From a checkpoint of a small transformer trained on Wikipedia.
Training: a variant of Muon for these matrices, 4817 steps.
Each number is 128 + 24 x the weight over its row's rms, rounded and kept within 0 to 255. Layers, rows and columns count from 0. Numbers have three digits each. The size before them is the row's rms in percent of the matrix's.

# down: layer 2 MLP down (transposed), 960x320, rms 0.0891, rows 834-870, columns 256-287
# up: layer 2 MLP up, 960x320, rms 0.154, rows 835-870, columns 256-287
down834 091:113125105138112128128141137105122118155077081136118153112120161208119109145073197126119116128117
up835 097:160138141133110122098120137121123126112123101072142159165149136102111153125093108089129133095116
down835 093:154124128146113142167102082127135136137095134109108171128135145122134119109139132091157146142130
up836 100:145112110153136120132172106122115148107139119142175134073124136117133133108130136138128127105151
down836 097:139115153129109162164118109083101106186137166128113112134168125133134149133134129170142143107112
up837 107:122143102159080108115115147105145154123146108122085157094145127121174121064135150127120136093124
down837 102:126144136099130131126156179138128120143132134116117132131119129129167127121106185143153086135053
up838 097:151132137112096104119124158148133166136123082197086129134180139124134165112118145161079129147121
down838 105:139147147094102125102135155122147161132168109145123119146121130107128174103114149166159122156120
up839 097:154090124111165125138117133123111148107138102141138175116146143123127114173126091126150149126149
down839 105:124119143150157139154123154141112158114164162104098131137128120092146179127121142153100155128097
up840 097:129105086121116151129129149144101143165134112129129101144095154117148149091128133114160112128117
down840 094:109117105126089115152160120110114160145094154144133151108133117112174117116126097119103163108160
up841 106:159128101096116131092136146153116142103127159134133096140129119097147148096164153134113148075155
down841 103:133138118067127129125149141137110142154151108128154151129179149115183129137175101091115174148115
up842 105:127128095149141164114158143119133143093097139106074151162123125164185153133125142152126104106099
down842 104:145084207128083134111153131112113141151139145079142107109196178135077166120194090147117142113108
up843 095:154114115117123110120127125138099155088115109105096144111112106096121117124163111120116108122121
down843 103:122137146105082139147140139143140115111163137153091161131154100128116130130163138128112143105138
up844 100:056080121096132112150120086123109148136125165151087113110157116123147103138134076109109182163135
down844 098:069114119155169182094093138133139123123140122144124146162141138125081123129081130152099134136135
up845 105:154131075145113138095134133106126156118107141075138147127139143146110173117137163114121140114142
down845 104:152112114149128152091115133157121150174106136113149135137129141149128109175100115124100164123113
up846 096:132137143114115148143109140113140110115120149101110100125189124106122137176104102110172124125169
down846 101:156161134113168146121131107117118118103174144182065143108091124132130140103109105125122158136130
up847 104:146144112161132136146112092139110105123121143130130132134078107128058120138102133143120084110122
down847 104:106177138118120126111066111122128129113174130125141108147095153182175127136115108114111106101185
up848 097:128115109122163170144109152164141113141150105137187110143121156159144106092137130161091154119129
down848 100:149125123118116135126123127134107151155133117092127105139151162112149153124086151162156137115136
up849 102:100161140091123112159155156165164150148160143110149102081077126106124144132125147130096155111174
down849 099:116168108156138112110129102106132114152173100148115096107170134134110122081135154096123093098152
up850 104:146148095116120095106123086178090158111128108106104151135095110122131148146138121126108145133085
down850 102:082144105112108126084161138122136141097108120191123089145117149059104112118135121130087140152133
up851 099:128107128145137094123138157117066128139110140118144124095151150106164156138140088091132146118116
down851 105:116118130137099140141129100091103106102157105113164127134121138166130187134108109151145144093135
up852 101:126127100156129095156150150137165140099152124168141144095129167167160119115126108141155162157131
down852 100:143136109105152130114124143115116123144121119126111140125143096119157147176160189115137118105136
up853 083:127091122114130135152139144137129165134137144152089120110109151128106132156082122131117158092094
down853 088:121163132113152147078124136139113092090082175157117109132141119145170100073142067131115136125184
up854 086:082172130146132122103135119137134146154124082136135181107154113140127121170132118159151155162120
down854 094:109157152081129144109133103089132138141103109120138128146127137106175149169155135121131124139124
up855 100:140106136110151137114147138111128130107119150099121122082104154116122116105147178129110137105152
down855 099:159113168114054129109104117168151163116116098117132105145098118118128151178151140138108141159142
up856 098:152111109078152112153150129124108075112147103079126138112101129114133120125159132157122064158143
down856 097:133134131083093120164109133134069130137136120087141148087121122169149127118123167138164110131108
up857 091:132118118122112140145131109148137128100171109142091167162128108120093183147109171122141140125145
down857 092:177118105155066156082110110179178147167122111123133154122151139167112131158137128112144099117090
up858 105:143101144143132080114119165104142153125093137111133122135116131161111119121135120134117098135140
down858 107:162154153150152135125157125122149151124133109126070164165107121128071125133099159108146153103139
up859 100:128146138122155152121090169154143109162102114027116138129157106103151103117158075115148100158144
down859 095:112144114124125139135152104108089167120133143123141115120102131157121117142114130144183142160126
up860 102:085141108093122090139105100133160158166121105069129140153133133147120126101107104146142167114139
down860 103:135106107165117107122166101094112133135099143086113130135115111118147128109099130118134133132087
up861 094:155139109100155120147126138093120171125146102149130139070110147102137160129122123081143117145137
down861 098:126119105124136113145114098138116114193140164104119183147130133142111132146133132093122125124127
up862 102:126102147115151122080162126155086147136101119115132145105113125169126101087088119122125135144141
down862 101:133122076133112121118103187116137116151159121147137124171142109069116167161096103102104125127107
up863 096:112132156103133147146148087125116126109154161102141108149135138110112136151114142154124130149134
down863 091:116170079101149140108143123123111131104135145094094166145146133106088125123133102119095122118162
up864 101:152132130164130129096168170115158131125102112157090135105109080101149134121146153139139153122087
down864 099:095115112144150150083127161129117130109080132087135191140139128098095155113114120133130089134172
up865 097:134099157144117152117141170116152159067161087151102096084135128123164141138080099165129107108098
down865 098:153108111115166162106138096139133122111135122135091134135081133158116115153092098137127182131093
up866 109:127134138085188148153091093091125113182148121139141147159117125118093128152113167135130087163149
down866 105:123088091171095121146122167118104124122098077143149112093116114149102107123093140090138134107123
up867 101:108144113120125108119175132099121149121127174122110104108124114140131094096097062181111121122093
down867 104:110115072095124118097151135162125136140142151146112126082142116125154133120106098141110149136139
up868 108:138144093128136116126144121133148165161120130146152129115143146124116121161137116115155144114132
down868 108:134137107091130136096145077115139128165108144169118110125100153131152116143113101127138118109124
up869 098:147184111127142130129123127136079117138110130138135115153119137107148166135108145164161130144185
down869 099:124138151118137106128126118102140140128145110164128114101095110165143085103119185138090140131145
up870 099:102125168119083160104139160094143148129118136145107135139120118140097086173125114122160114090113
down870 099:103086142149156125083134197150098161132122119115124142159090107136133106108078153115146129086117